Weights of a small GPT-style language model, trained from scratch on English Wikipedia: vocabulary 582.
Each number is 500 + 50 x the weight over its row's rms, rounded and kept within 0 to 999. Layers, rows and columns count from 0. Numbers have three digits each. The size before them is the row's rms in percent of the matrix's.

# layer 19 attention output (transposed), 128x128, rms 0.069, rows 100-127, columns 64-127
087:487476494512459550486456483495512521435536526637517454497387520455492472462547521538542420514558424451459552472510433502546560580438421523462463407482503618500598474428486549460482490579428511
082:521546483542489471512570404535418495401476484532470478441446507535504364450598485482498541525528560518502537414477565587453601477468470422461486452506491509567467485360515487481561489517566441
081:473552519493531452497474505470472503437450595454445532465503564525428368454492648544458445540397624450534540553508446433506444574476490504490534538418471504492486497454587523412626517554519525
085:504458462490462604481494571439533436586433519556539440531582527504486507467472490424479566461499542487553447475530471527465493503526529534513495486564452560501414422576471459588534474539538479
086:475538529543553410492493474516514442524532538445526560365440559523449513429498508514494479515442664519450528596476553438521448400434589527543482453442456440475415500502528579398531519491568607
082:504500480440521521560473447523414504493522476520496520458454609564434461515548512516455523495596504476484460547517533520548594528450431558579494565517506499533484456636429464448498509481400428
092:445551472513473554533492465552506531471468481519479591467537519457486522427535516610403543483597483546498487506573470477483519440396485466546455487544494524470525551507541501437557527538485435
077:485509514538533493465478490582459547477510508493630470477562436459503552512542525440467574513482470515524514436584491474542464433496551475529456511497512491425564523557534403522416478527451496
081:498481526549556537488466437565457420428571510493477422551510428509543523459584523477490489494430523519491470514492510428597491465502475494520547612427561528433534541496484542510488489426318447
087:591491542450590528495563485545502486565563454467418433463570534507521494409526439442456537455503480521469478508349577599499556455470572506522530451578488555464494515535458468528473492468434501
087:393503520521456463550512573517473516506525465591500483530472451476497594591539524535553482451551431510473497494534462559594485473550396476544584450557459388530533454468477513484444522491494481
089:498452523453618479503485489485507481598503538552443429563544519506544502546552454514463538478478519529535522499505437622555518543530465542397513408519451485352433421501551495549483468454413506
084:467507497485467525491499456514522557494557458497481477428448499399537526490439567484549477546480543505552527475480544602441379492589598453479511479489525510474573479554562489594466485536581503
074:576548504607459503534514417513418386470590480476511503517482428463446555523457502507502490523524471516496499473401503475420504415456553478619514636464513572520502500353477487548520498469496447
088:494542520471453526545502538489474487477503550484475497431571514452476529525445464498506613458558553517632465497396592484385515481440551452537509546583510495433436505567543469524531514488539488
084:532455549519551495518490505509498405438446508461525525599525528471446519487487484473438532457506421602487442441434540527537526479363487449503440580600422478559506435459514398467494548461485468
082:458517475520407450613467513411513459500480553483488429674504450441577518441473452574486491567506494548465565505535538579555429453471504481535518505447516412457490512591479585471499529514465375
091:498442471472554447481467446471506480582488427421420444530506453495603560400404514496422535496497389539454595599483501531489451441448534432519491470532408535512562505473534559569535488575523496
083:566525531554526429451503526553454526429454568524527489458478566583418453451510490539596442566516549542536448554550410443467425540456438487534569621471448429491519473584507487527554511428437511
083:488577571545493448545583548525509534449543606557421513499446536494376437530418596546480464509525557425532478493504465571406524521569420480527609531387496474466541420520534524465458550498508534
094:515498529493516484530546559488393507536584566398597392514517516442485493557514493529608520439472441497470432544387629502484466522524511538549519479512503508530468456406480525460495604479434469
079:512439512467502542479482432428407495490465381451378518508518518472451559545526546495533541558497516501407532499436528569522542570463506486427449441519503470523484619484476599533434481518476434
081:522512539546420535445561460443446551449465425539455470530530460572486547529463502547476458498425464477412565588539481493610497451412490450577455491536474544484529555563486489528452481548472530
093:451494606564512494554513443579548508425485449536511505420483497395560508568528569385513592484497482537573495546485533603419490431522530416464497426498489536435483506575549515486488521551560594
083:540476400487480508532481551435479522514446518542433488588519525541544396479491480526512507523466565409499499461494492460544532563474442531463533507515471469619483419384453495470563568486475452
080:464533526537523453500575526549506504453545414566509546544433524446459511455500541518459512596594451534422547437525503570447542445539427530502590535423494450549529495417479482390514518526487471
088:456496510514518539512536476517459503417542453552537407586530544460497478485518491453477477572446532468486422507561467483584509380492502404463551601512519501549567464444456586459523471493416499
095:466491550504551511430534571510544449566480494556571498440515541468456533502532454417496475508527634449556454535449466491522552457552558569544475522502503460519458570560487447450416445464490514
# layer 19 attention value, 128x128, rms 0.0441, rows 101-127, columns 64-127
080:498451569542541463441550579528495424603560512560498587489521506491533521501506549555464470512493535524473521558538476517502543478341420547556469552470455448529571556541490523490477515463532545
081:529411460535549527532536425478513535500498588458597404442480472476522540530554405438446439543543400632504565514463470490503566393523469445542486482552579507444532478544609514512438582462522491
087:510559487552487509446582571517471585503473501496523501532401518427554480548458461567485462468489484574517525567338398488560473547502477510503447440529481500485458594523529507526503418536460530
087:562459489513556552530495519436431507431483543494486523483551463369524486484555540477449546550481443534525510461478496528309532536509372413477516461554511516483593500537515465544526534476497517
087:464387418545492509409545595524528479508467511536512459539536494451395541547498487466536476468486622512622491522474508439476560548509504540552445408467433498522523469480452519549454445462594499
086:520492493477561513486493477492473490530541509503590368567552559542513455493531449387459484547365481538405607538467533529444521535525451549512441541521548522547430444515468480596554418517519470
070:570449497529494506504493477428473527459439502566458520597469541625445500414478534559495609531446417439442567466466496548472460446476496482471493547476589495558422457502534507565610508574436520
083:478544386503496567505559396515589485464453511464500424517516557620454475462459463546537548486571423523541477475560491549427444496538552493510493495541489435543467451484517530460525554612507523
090:466602495478428505451550484415480509465589490457542636576468449429479460551459529523597497402478616539652469524540437525508422573488546488468463477460460445494475545494445483490512387536548510
091:544472476540496483413442457519479523449459465567507360536508624485540453462510446433534487473464475373495481513538505524506548489572556554496584547416568548520499521463477538498564439468563433
091:450532460503346504403609610513532519455528458547551554499441583506502515462404517495583441497475469480608550506532486535548476494456581483483525548427543429484530450504504501439464542493465466
085:607488480507496482608447541455445431565455536463402570500538529472470435471529467473495516502466421495444498503487414505564513504465447428476524553440558447503464545450387500437543579505508561
076:400479521527544553463512440583531457537506526428417506528520526536600410466470470566402508466564543466398388499582484534487484497536471536474500509565501503561461561552503535520509456559512624
090:543503534510590495430568409548472563553464524595558578572478479445487467463464459516421400526456451529456552504481433527520444528543513480488385494434467542552467538525444488515549434549537577
084:469446585412483477484551537546466544537571406497498524452459576548461526583503491529485519582501485480550545601511380483462515499466465499476552444469440552513444517546525506511496394499530422
084:495571431533492558452549511642494516475413499554546459431481595488473490433479424449537486340499463438524563469538535537414598506495480491513513533542557521517515483481519479527517611552500516
092:481574469495435502518482555575382449468536451476475561472501557496453488623541482411541452448447618591497491502502501578544550619470484501496545509507566452482451480476470460464478509509475510
085:519415495503521523565615391478459585525506501516547412494457505421429524541545552502514548480482355550460503518516444480445612536495461461548466399489602537463473470520564476442476537550470498
086:517493473582518465409482386456387534529451558467521393526459436373629496484537372508508437575487430496500496463554525507548499511518443482537418513517648498560519567525514485484510481521527483
094:533510549529526521482554483557579573470369500596471597529474491493566498442418522494466458438497598464592538496533545489622543457521529498480516508481494470540541504539526522514512419499594523
083:461524491488430518519464587556561443492546489519522575487602574522493477499473535448534444445510610507578508512540504494513600514504540566499539484429455450468508438458427450432499446409522494
088:458433499564527380450476560487440538515498523484543428538555463575498495500518596453549573480513519503553467404436484522566565569462476551496455548488577478448536392458514501534568393549409540
091:600502475466477481466453496413405497519501506631424586540491545486500553400512426506446458653456485526451605493552439489473540564473454490490470565403509447548510480449472492477526492492472535
077:459430509523473434408596566572611527555555477457631451438474467522469530569494515475591497460535443574517494541424486519586525522500532530530524510524506549455559617544549525502423481443491477
085:529550466478465497414413498502358475521512568448538383481500497474467485500561474479507497507460548396429481548544466537423558459552397537519505492567571485520484535512528512511458531464521598
091:559484443522516503502425435502509443565473496439508369436466429619540452511474584618632556466577468570483478473479442508468479572532509510564470565434470529501482618437499464521502450567432513
097:533547498531505520545525433407339615478521569519434525560503402536537424470513532570486538494536529520473431477476491521434490466527465472535446443496439474503513564490499503579504478505473492
# layer 19 MLP up, 512x128, rms 0.044, rows 0-79, columns 64-127
007:537506467489459446434390509538414493482616424565536513467498547448500551532425443511528514558485571513415503492446416463570561466473413417448498488575454550523471404486511526524471456516515542
006:452476476450543510505532480475459509560465391472449437517428423477451510481509506476504451482526533517320501485472456443481547491395424510492473496464459548556492489499469489428531479472480508
005:511539455513529518523559545568518457471596525583577504524508502441434599555450453565515550571579538553478519501521440524551520533475475601420519486586500537511414535552526531549591467513543533
005:478528527430541526546517536486467481490553476578518549517480515537479507541478553525469503551511441458646528475521557490502497507503476371441443504621448515604495518525484481456488414506479495
006:509461464532445380530509435421449423471486521454511564447543531501459446477510409477457419425483445479502482485442454510491416394559489579520483523431479498410397482451448407449433456441460450
005:498528518503473518506353503465481483459568517519524512434466595557562611572411502569601514522499500512530536497562500514576470554503510377466511572539474482464464434537515496487498452529508515
006:467498486484568454442491561524428528515526500576542514484507582545562549491475482482573504545418508541531518517532388449548574518508481489467478524501510509504467547490566541521507505562471538
005:519505587434456401451505512466496509504568443471535570434565605483447502473460437440527459401438454458554421570511455453523432433479522573551537542449490494416432438494550504530459477505465482
006:439530464468523478492396500436435433469514448464534438468456501510537476481424523516478527547414485490416498454467421444575482556435465367492448509520477461502542458534482603486501420522471521
005:458489459448550433486491464496521513410448480424523502529443472420507423524479447533482477450472458506419488470472497545506347520443440563555489507484436487519442481483482564424425369456433446
006:548516531500454522456523469527503474510534588488509528443605469444433429526512455470509433435534459467598409503495436442458496449490511465567504443495448497445424454480484446533401479498494545
203:524567519434484567548467568516514491626417443419417533576466495539454526479438615513517562567521441501404487479528552463501457537478477513549514497481517426526490537544497479512510470507485401
005:418391490542552512472529443482508456510495453504461498450564423556488392458543487437564398436553433514490472466538420440442528453550495512479439516445465437460460445474470353465471504500467501
006:448492515460553464525524479480492469555514387484497535443501523531510448478537498520523420516433477515491512518468457469491452489491458479549434528455433524510514501475447513463496438507449485
198:547447495513551490390494434589519568461399531541393509460505461481481534511511487432459613626465481432441568529482505450554493528510509452490444523503465478525472492538426488620558504472418576
005:470478481390531481581492503468543437466511482392474389480472536437427560511404523477461527472467479442427407518462461448523520477472514525438471524466585508431436466545513511462487470500408516
005:457444511458486544470505458500539543432523588381495378453510506523439473460464464475483517468497521452394469491540579424522540470448530485503531508466633426495444482497487536505501533505407530
005:501557544419550477539555527468509488545424445475519539536451546462535460541520485502416484493424504466637487516457562510503436558483515527567427489472513566506572537534472613491517424557405514
004:507567485489511437492464459415494452465580524530573519452431546468558499521482404547533467508468449495443541434463512531570471518477486428522526512507498536548511517505438522482522435523519488
006:435454522375508425488556436464515501466447423448468495487458478409484402492543459456428426431405451421503427520449568484435464434484544572514498493431525491492476471454483466426419422462409469
005:505446530468439548447503479527473491446490571347435469420494495475393516449483473452439519409458552440492450500503532434455403466452549514511536490452510426419534447501489461529510549488491477
006:440395496573488475412456442512488570486456519423463507498500495564539496427521494461540501495429524540468524509537513489448482457510486552469531491440509424505541477442510426490574601476523428
005:585526529556482588552566445570516518544468530516453549501543411534464423550526555551544402520540524472614482517557560492454506488511409472606513404531406516520540445445436455516498554490468544
218:506477516408543562403500494529510557534387507456519533587397505615411527446477495451493493513522475504531466477562463538445561479345482488489458567468422436520538465500486467517583479495463477
005:532493441458450478588375473452462430469566455468530443489434508461457522519409479532478529558533456481438456454412451503534517506451440372476469514567465471474418432503487521456460427459447501
005:577457514550404533468503456555461498493516652542454497416537370527461443508515496456504454454566505484530495481490467475467441487484437434533577417502375460464507461379470362525489528446517487
005:549546487526453497489357511534402486442579551611535516504474483520563499512410481503551488546490482548557480491468371537548521498489399371520564434599390475507476490447515521479432505499528541
006:436434548444487446458560438482543505477434436457473482442525516502512431475548470442471440442349480438539451530487536486442439461547556607553482518392533482438480463461474453471450496525402457
278:470446563566512600487475560441528553594487470520498438540534409474535472466538489573452500583574438508484512535537560573454483458525500487534521437535569473462556509526502502486543515533570448
005:439404485571594498437525480460538490511481492526472520458546448546540401495525464465573425440538432503462538470531488480460541457573541541475478536446513463494493458461449312478467514492542509
186:477538453625496540550426534417487492507541511459405529495526521510443526562540507420461452557540456478537545547571418479447423474558511524440551530558475512410500457532511392433518400411535545
006:563559524436450582501486579578439527575624444589507473434506603500471522558477521473507513525485585486579506558509516461550512508477477464518505479546478573500546413499526497549497488603549577
200:451500454426454502565423538408482580486461524511466495550508547546540476541535475535482464407434557475494566514508469501562482503475494505454511554569642408440535554549487515526509374489499381
006:479509530489540540483543568534399443494619410591488575457532435485464475505519549477475456551577500526479538498482389407459525476515466435464447450573429594508432485520432389488486449469507536
006:473515462426487528559478486500485534528478485454489420582401533525509511492464519518478550548507516506575538486496622577560497517451471550442510530561520432567548495501534561477511499512493504
206:531457462458475537541480452415474564447504517440444537557455484591430502425501485489561502499459518575524650574502511589405579493467534584486475493494563387593580555534561515514491531471466519
006:477420551492456438501560468536545462398463449570449449462482434459470456521493490463460403465427442385571376485473510482486429506508438509410524464485444475480456422441498448509467469484449431
005:489453438490508588582486452430544489517457494379421466511412428545529454536565563573492458523515512422410540501475666554499482425516435513542475530507506496533578468438403466439454517436474477
006:492454523434473467528603430467501474476443475443451486444462436452427397502535458465422457393483446427529472486464580506450371460512495541518512478440453486471504462434423384454435441460470453
189:444479499437477547435389534491591466473450511536418563564484581505441518523503429530557484548498488537439605467564584468605523464530501479448620470486512455483474411481514451471469500528514538
006:532483530509535504612542531507504458505512487531464464456482488545490496528467576503527499546494408494591463465501439467507501537528415417519452495534432549493477475536473476458475414472429537
005:504504592379502469566473528472568506493447475429459408490386522448466459550502490446419503420406454392608446515474605492504409509511586480510482493418546503470561468499508511432479422551398537
005:527502548432416581502439537560429505508645513486469455400512558548435586518488555473497530551475585465572482540532543405516517483482519349455549476539506483473520420499517425566508557554489545
200:579437442458570603542522529447564604494502482476351483500492455528451492571485561480437541552489559590546521497447461492437595519534527437434508489565461416486467459537351505482530538476483586
005:470414542505496404482569430473525490516400458490445521456542488529438487471558486449526403433433466458525486514525525474407454445551499555499502506384463476474487492441466356479536536479453442
005:473465533491432486496596401522467499516425514532426435502547385578440412468525545416490410481469511513524460489482490463455487468468432511521555465483462417502527504405467403452487584499458454
006:562544561407436520505448521521449485487566528495491415448461508502481568514430463524525517484490504518586480531530418456589491528448416408511555452544465496454449442517517515521469431548441592
177:511507509530542503496441477524547493397428479489540567561524462536520638419433613544460536458451494503509572543493431499470537433410453599458486488507496563392481559441519461541518602559534426
005:485493429451495570509581539522422462522536453496529514504464458424369488482491480472461472535560509498477461468448466444464520475413401519390456436547431493514437458480460458519472452519502500
005:484564512398534399502487515467499469488474404482528569486426583417506477505479450503464440436426462455539481466456558556548377522485518530538503497461519527474495513536486561465474391555467484
007:494523494446511411468398493452403503514538381520531415450472546490522548482430449499526510552432508531478516504495423442598551480458448426480477500488516473480479449500543548471503422539480568
207:488393503575610497450380493523477418434549465423422410526453492652522471467457522482434553581595433534514471612545538468513458510505483527446560585471475397499551484502449504461471482469540456
180:450482492498551524474530472475458502474434484409505482533383489602495505487473556532416450469530389529509513585461479483453573497397548527397548438564445464493499418461449520581534577488553518
005:434539421517587477476447510479461518557469400530554522546466493483551511456528482546518521577476531575347578476471464561490604495513474523453464523494516558589505550494508569455580504495533483
186:443449437528444506520470488539514475469561497618505395553491492541401509398457425466557418448530484542528496513460462474442615451499465518479509451437581485452558497495525500513574482417415509
005:439475528478496430463513524496510484510526431476508561452529507412480454453506417476471429458516509493338502523425410458419476414535522616478510504428488578434450458431450414471539424488525453
194:526469450542561589399505481492474529548525438499447506494490457534536547496483589451509546451489434518472520541452420386556556475502423548450490507439507501415580409413541421436583455561499430
005:515522559416514479570518514452492466452524466417474452437396511456471447511478458509429482469453441443587478478463541492564402502509512458481461470495509520464490489529433469435467381532373519
005:481504482519501494513455530525505496470585427646550487470487518489522547564455511519532550592535509503516511465489464472537538522499424425420471528602434565552440421498487473497480390507543522
005:519520513516485567540529490524537521460470497500455559503461490488559482513593545533463463493497491419557482529478654556470489471535494517520543506506555594589546500482450486471463492473570422
005:598561600525446527516556465580485525524464544486477598481514422505491468515493491499508391428527513438609511549495524494479407516474437567593585466480375529488536431411432418488519457480522464
140:455405534484453565532351506464486574449484468532525474535509585558504558527575564484483474499474584572392460493483413474535432514527438530467528343490562456491503522512522541525558517416412509
007:464505491485432468486423519469471466473487414553505440414446510515519523515403480490520492539444460480510501454481463464566512512472393377386487492521464494506498395470478480486473400514501513
013:499504522437444534485448461554417449518576555530515529479518514513461543496481518471552443528490517470448420555484362397517544476464395438456530501478457514440477397457503551574545485493471519
006:519552538451454480496443510531447447444576448539501457435477513467498501515454473509494486530457465470521461484459410458558462529447465379506506443561462552494469424513464525500494423532464540
005:522520563420550466598528532491533497425565527448476478501402507466533490569487489550486479501482449453568482533483569527563443508525517541529528512537540562509474495556457498443484395497418541
005:474450527530449531412518460581507529484396433443454474514471433454472467426491523512462460495483558462411469465494530451472462513421410493479534421482460432566558445424428535547513501465510447
224:651520453531559493470513499451497462459469541526488560553439467559532528488485612529440457542478559569480483470552406481512425506456489497492578432533476477430482461543495473538502601511595449
007:556537508574488511460417549555472527538617508571559521521536552530516587520479495546583543598587583568464534491512415501581568540452408479510509532592452539559522438523528584547585479523574546
214:574478476468548569487391535588552457550537548603454418508472511521482534479597459543532470424502469457526509564462418472401494552481506527513530469590497560431520532537519467409457435426557530
005:540553523490477460531445569531475466451587518568532458500464510458571564553493447521470593582510495517609485493471460519586503562517501404464510476586545539526482485589537576524480428570488596
004:479525381469529507510426467468521446427571530626545409572404479470581498535491514550457576608468509465487477464479523554576599525464537453484511531598570476529487551528550587524497515529525567
186:465462505494534423452521485517424527489437464523482557546521554622423466554472498496542440474498518555433517471533535515421516542548511404534454506479427410454583439534498449415575451455562521
006:502507488535538507545458559535534496480620471603540500481517532484503574594480517560567538594548523499472498515502484487542562491515451461457489530591499615565460445497492515484511448498536532
005:531401474457497518523482435486508555524501558455420381519458459571461545477525541479506564510505581494432498548557552454507570460535510494506546538494490428518550513441529467535576578429480561
006:431518482355508504524432486408465479523500435382491451464455552509448510500398532479501523456474461485432508495484521471548494497432550439475476582481538467455458463565507496403425451525445537
006:422501486530561419467567504445532488511406384508542494547477483468540422489481448494457453518450475530377536470461458525521505488514443551466411509478515566585489579467439584432517474520463443
006:451484516390517430553580448476568496474380429465448436479450485450491429498530450413458481433369438461644449517476552481462422527521537551473474518383556485469499501494507455449468440519409503
005:538528476453490489513436457450473466556496534386459483389494479468433518453454526506527491427586464492364481493436472450490462499408527529597534519486450461405469440487461398501485443438477524
005:551506589499454501543577511522543512548519493545411550418508536520472464521568518517457417455575462430678508497445596533494414480544546573534497527522457555483502468432468308483447463521557458
# layer 19 MLP down (transposed), 512x128, rms 0.0396, rows 0-78, columns 64-127
008:392438495530493440462537480405576557539578549474503480440494438503548504515596501545480486504510439388524510504436522562467394452534484535496443489579532546573425481542566471524512463456486458
005:513474477475484597437496484546534540532521462519479467363476564574445575482612498558484543458532508461502467431527499547483455549507421548506518443438489508491443519495485574539508501456448503
005:436426471498411388477535489437520537520501522510538445460482463498583542459522495568490494480542487425463515526501488595467450416543476512519462466584458525527501446541536481522538502465520466
005:584505505434461481440547477462526549462407585481491434478507474451494588468519539519385454499508455524421503560497479553453565449493522579460501493569452477485522471403533446415503551508530603
004:562610547479563549571501538454435520510528535474512524602522484495579450516464463416481499543457495511486478522460559445410533472505615456512540451482489461462557604519472462529443493529494452
006:391496572430483457539591460488582510517507551493486489584492433476491479492631501464403473463491482474526549510400492569490497440492590456498482459603541542521509488509549366551506484510539471
006:429480561468513530528482423483524459527462512517502482561476448417455538501591543468441457509526499409568532539453551533468485427504564535517462524528537542578462486430532441555467488534613457
006:449438480484461479562495492472479392587509567493556459513510443472543471487491421479523463488456537529484533480460495504435440558533588459463509450491535476514489550516465447485412488531409433
006:472471517394483486451501476542531464496513564512503437538421487439401543477592512512399460444501468371466551479505500559484468402442537488470440468539467522508400468457504368510484496494554501
005:501408545495426516438522509526468486545478540530487428430467527539502611482570531536422489436513451503528481482506478482485420469427558472456515463467486454510522454555455442502518488500464412
007:531538462545570493552573564510434526572545513481539577511547568556603445507432502580631448544497603550474550503585531555483562608557523480523530516497484508506531562601481548461515577529462566
190:480495459543487407494503434481566437504563514488432506396537531496546530473514378566507519525524597528598469521471464586523515502551485509517551547464522603484539496459495510528467480504460522
005:575596558492567538553475495551430533543495473463440539538505557489491449552437485384567430562454567574463509485497488469527575539456496485518478519477502559480500545445416576504432518526532563
006:526517553373495631503478481551481498540513560497509485477465542459487568451500534510415460459470521509509543487484437554406509537434606486463499486470492514508436531444499494502406552522484483
214:543476434662488533500534511547496497529429482526508420554492540553486561482466541532508570503447451467534543453441530509572412546545440507540482485653508635500460458478555599467492539442544506
005:421505444464411466441564503531499510497609471556560427511487498499517544493564528516561562478544532385444439463487477502465514513486390517519540450559539521552546502512515522543536518535454486
005:500470461507475456524530487552412503495474497581504497583524486506502528413607500482538478435405591511501462425550538463572487554524452466492569458468502566475552539491418587527538505518474468
004:536489458467516594440509512522508456483568566559525423515472460437438607419530534611457549497504535437508401463593453468422478480464563534487523449429513400493446520479495456412431586561402517
004:476484569481489525545512535505594524503515612522616432499494506466567598496541584536364505463509461500474554552539491595533479502477584497525511520562492538488517447471555475485575528507533475
005:532535522469485599468506549533446515552504458574551435420528551500516613527466536529512535499558523578486464467538467471517537597506466556487548492441531463517533507507463583445511572572425498
005:480484425563482445558562492498450474550511437497489539516505448525487411455534384507633466452489549564484474470518544435534482571570474439480544460423531481519526545518441524488485491500422529
005:525516560554537568546417460544499417513455463471440555529532505484489460523500478365486522478450486578564537504456530460572498524531534505479481536439522532480505498454457568587433438530552513
005:526539445499535590498520535506416549549576413488529575480490581550501487470427543609592430523434500555540487454510551525457468627582527497433502506445484510473538506573455613431543514494456566
194:427500435498545435464531436519514456502564514463487497433543539460435509509443527553585468497570458491523513515490493572562513525486472540493494577530477580574546496452471654563500501499441527
006:459468489489457454435584497464568604463548534497496444471515505502538475521537521544481491481493499408429524470475474540402447465464438527501548425599463521514506445579553406452544520456493472
006:496495448535526519516494585469418461534491444458460591492486545566530399466398423569596420498427530599479533524467573539518505580556495418450465519470481509482553480534445534462576475447514535
005:435451499578478462482539504427522499541530543426452476478496516499535450508483511551470454462441443432461585500493561553417451451531485449472484489534481528489516430600526425464572478437541461
005:538570521471506589532442483571408451560517459515502507547517514429463514487427497453538501479458541578551455457482469395506501576486558482477509501413559470533519573470438592475445538547433493
261:461456536592503566526446601490570555592480462491507476542505495517497460429625524659463470542530510497519526540495493600531494518446467588457541498465478491394549447523493510434638543542554485
005:550570554491572498554472441516472524516484483460411524541506503470506476560504491354534449565449513553476470487449491432559562506461501522548477544465500524407517545463451569514411469489526518
157:537488526484473452478518523429516527507520545561560458542512506418536457521465505482523516553549451516492522497417524537531495502534490458485433506503481540508468492325435543431478528533421539
007:438482498474478484471553502434530537556537508442549514527521437542483439473514456600537460547518501487552539505494523542491446487577523520506437511552588528527454577524564428495484534431467480
209:447571493487634604521502569549499512554557460549484462413447524409541570446470480419498500451435478559455467454488507510541493545518463458494574448488564516554499589415458453537453588453508479
006:539590491497505494507509536469448607546473513419459547438493521543532476477526477531514427556507523486434529563477507607477593468505491506509422576593450522536475512481533514508462531502527556
006:503436506500423473394518463485566513437481480512468399425507502496478521503500516503444533406504410439516488477544430452507406451525441534514534401443476493445474453543511525496523451441465441
230:562512409439531461476557529598533562572518474426526466435572493494519578503470513584455486447551480546486509486463489538514444472462517546493464513478537503453562552496582477467522452547554529
005:490530476523467528411465537575452428580503455533552508521519534471525538520378489561564473542480515650475514550464536479581507571573569523484462544538502493512521533567473535386554531480525545
005:498588502454546553430558486537505571476529371520498510437455544521422504514524531453502520441500420494493402459483501389539464554501442498482514511438491490447524491529442583530485448490486505
005:586564489488495587469487612518435506528520466509491513495511579557512536438381446538565508498497507608466442504505509445556552579537521445477497515437519469419548597477420549438564502489444534
180:547459611561546427560452442514492477592475539475507499525460447514513409460484462502423399552427470492458465604549543547523565428473507497444480540557515490458572518470569458565529471456438456
005:533526505421485547403517496519477523494560503499491488542491546428495526487439490603517410575454551500434492546454558536413568476445453522463517486557487496501479516448504453398558536502578581
005:472488515411412556400518552515482417525540479575579441574483482476464556432496532609517578477543533509493425488500501394547547536518513506515521483443603471481529525469480437465518595524425505
006:415529466450488467498594520486518527563539474473525561556511465546503420477543465557560458499493527483500538530472522568508509554621496497500459492559549591551513562468542485525520518481501520
223:481533565442468525545486505487532513527484485480545489440486559509513466481516501461433422506549561537495486449493508395526508558517490513518455541459522407515562450416551543510456428486544506
006:552571512474521602536426470506406432524486460457501516522507499448478487473401496400508482525433526592506438510455494423478531551485523482431503500453530486511526528379441593460416505525479539
006:578570465531536621511410522569388465555503458464430574512517550522439445454410448510546461458418502569513491471564545474492471587576465474413511460426461496488493570527420629424520461453474561
007:409433496473450506498540506453520514547552536478526446518496470490527469446488492627502446483468535438496523464482499571425468501575487456482493425509519512499487548552529406431556534466494454
163:483463422437506506455490460513514445477544509508519484433495504545452388539557514503447499457517501496530507506492451527547475471509600507476477450622514475493530531518351558528533494493465598
004:515404428448443462458550518436485521485436494528552456405483517538517482449468454628540462508555501500441499525555447554478431459547428541504477439556438509513480499491500530425511538449507530
004:457426500451444488494471536504554416521514549553629413518459461480478586506536552554395505502551451454528478532536484476477433450489528499503529486498564468485512525467545427466497535502466428
007:418448564418454499466492431473574482523540548516513422528453453440479541517574524535413497460531470380548530495481487567457454441490538523492465425547517575534405484520529419550495478479523443
196:505442543479448497519491469451502481508636465461537473477558460470481465526541429456518527430445506488465519437451449489483421493563566550497525582454407514508486586386565557480439406442568552
162:508472484503534502574393478608432446494554369486450515448636479469458468514460510504500426375480492526491431485543444570514441468533574487522509551566490520507450582462599506473497509555535566
006:514460560473491549487462478486546513463442515538527452422475503501515581498593587458370545441527412429542518501532448531494471399405465539527483546527508524518462425423541553626477480496529431
190:579562466476422507457464535449481520521507586511599531489461506537547520569517499439538565544429503487487547451510461498557541458446532516483521468492478459472597498534519458531429449544544453
005:503503485428503581552458609488510506569470538502626546487531461545593516477576494512464473500526500507487538517479503561488537529517579450515497579549611522511508577448522617616448497532492432
197:493469426439501522559524562514513534500477506438495456528478461382399476509530543439461471448494548543493514477386458579491480503484548524472512396436530418508515566537539496515593517557546492
005:503498505388426504432505568509510505476540554540529380544484487465511546402498526609449483498454505497459445488511465478456511496484507473516526412488481468439557548435502443397577567516477488
006:465467508433449433416535507457504530490483532465486490499461468484518540504559491540421456533510416431468544551433538593484482403520517527486401529628489520512468478471532420503534469467552497
005:529522497518519533460522581509446476481476457541555521413498559546480557490424470503524516531518477645498464466553539440605596574474444486492509602512536456509542473503440608432596499488469506
006:499499446511489592514513600459433457578535513489529557465491494543500462433457449603541444501471486616513515473451562519517490604572600434424502505494527493494541547562458620417554514478411509
109:479553537544563500424563482533454468571475566415434520459416401465530429461520483516500518532486461423462517536559599438448545520633540490490474566472490471604478557394514535505496442584524521
006:419461523435438463418531469447542484484523549506532466536468450461505508497557472559403438460467433440483572528460523568513464437506534473466435508608498542513464446452526437490536488496568446
019:446471445508506533535501483459496455570520494466577511478502468476519495501483495546493455498431523526489579466442537560454463579561561525484503474559524498556467516523518465480479531532469488
006:432464514467440502471501561503488529523544596457566470514479481505526528470522519642468439512495499472490552501478541616467536480541504513454470471595504517542479509531542446426592545465492498
005:460509523461419532447545512482471536527553521507528384464515490455507577446518542566460502491482491502418438485446467467468516507474473500463545447519495468488535494514504488408564548509450451
005:549445454532517509457465537535471456541434432610536566387452521538435516420532464510509433475495430558550530490554534510647436538534540484422478546489505549514455490496438568486546470487546553
236:429379399520487501478466510535521538559558532545511583469477468502491532468562453535512522464495491567589493559495551556470490440442509529537471536579525581468492484388461558549447410504599594
007:425399491495482434474543492445577528519509570468488487436476460524534475490603469548448425468475442421524550489466524618491404434501530510458439462586500548541408473521553460535520462454511476
213:512424605517467475538512519526479529451481391462575661626483475470498545501540513416497466526515545536482471416569529517548528492552534469499413623483560473512469435454459429489576501456423574
006:416454501500422402423522557458556554489563586502540457478513504473536520496444522608493494506536484420473537535495488563506546457523468486535444493607490512545450472523552445437642533470536464
005:437511523583493408454510480540552591462535484503493423467492525478483578580521569506485576465571479394476492497559486537534481479504383571529503489572472536516498420555555504471592491437531444
186:496507511544405479479523503464505473407585443534547434482474523452613567426451516462520441460495542547537498498491455563488579472480462498508457494525447570523548446487471473641454491515519545
006:434462515429455448403586505463528538527498515459554491436485500518575529523589525559424467508510455457465538535450509615473499463499503537495425538612493550523478457504531460570511487471513500
004:467527514569473557507557435513470535493575384516433454517533568534467510528459498487586599438480558521515506481457550521513494627609426483481553477411498578438505507497482579547495488526506517
006:470493516436433477517567437525508542503538545511473421540492460527453505485660514464430543438540519388492469438482437477455466432442433513508528418526519520481482532494528401543442494480448440
006:559508541507485555457394457492458481447427581546530429464459455441482600398542561430390555487443408485543481532514492463488474398386549518506469537504430449518459437473461530514423477516493466
006:524506518440433573447452500579443424484538468557493433547533526440486574513375529579487564478497539546499479480525441442486569569510493496513512451413517477485509514447455555447550549524426468
005:453506467399535560549580535526534532513562446513479510492508519579491425513600469568543395469542579434477485428457521581412448558513477454459559432453497532469529562533507496500492488487493513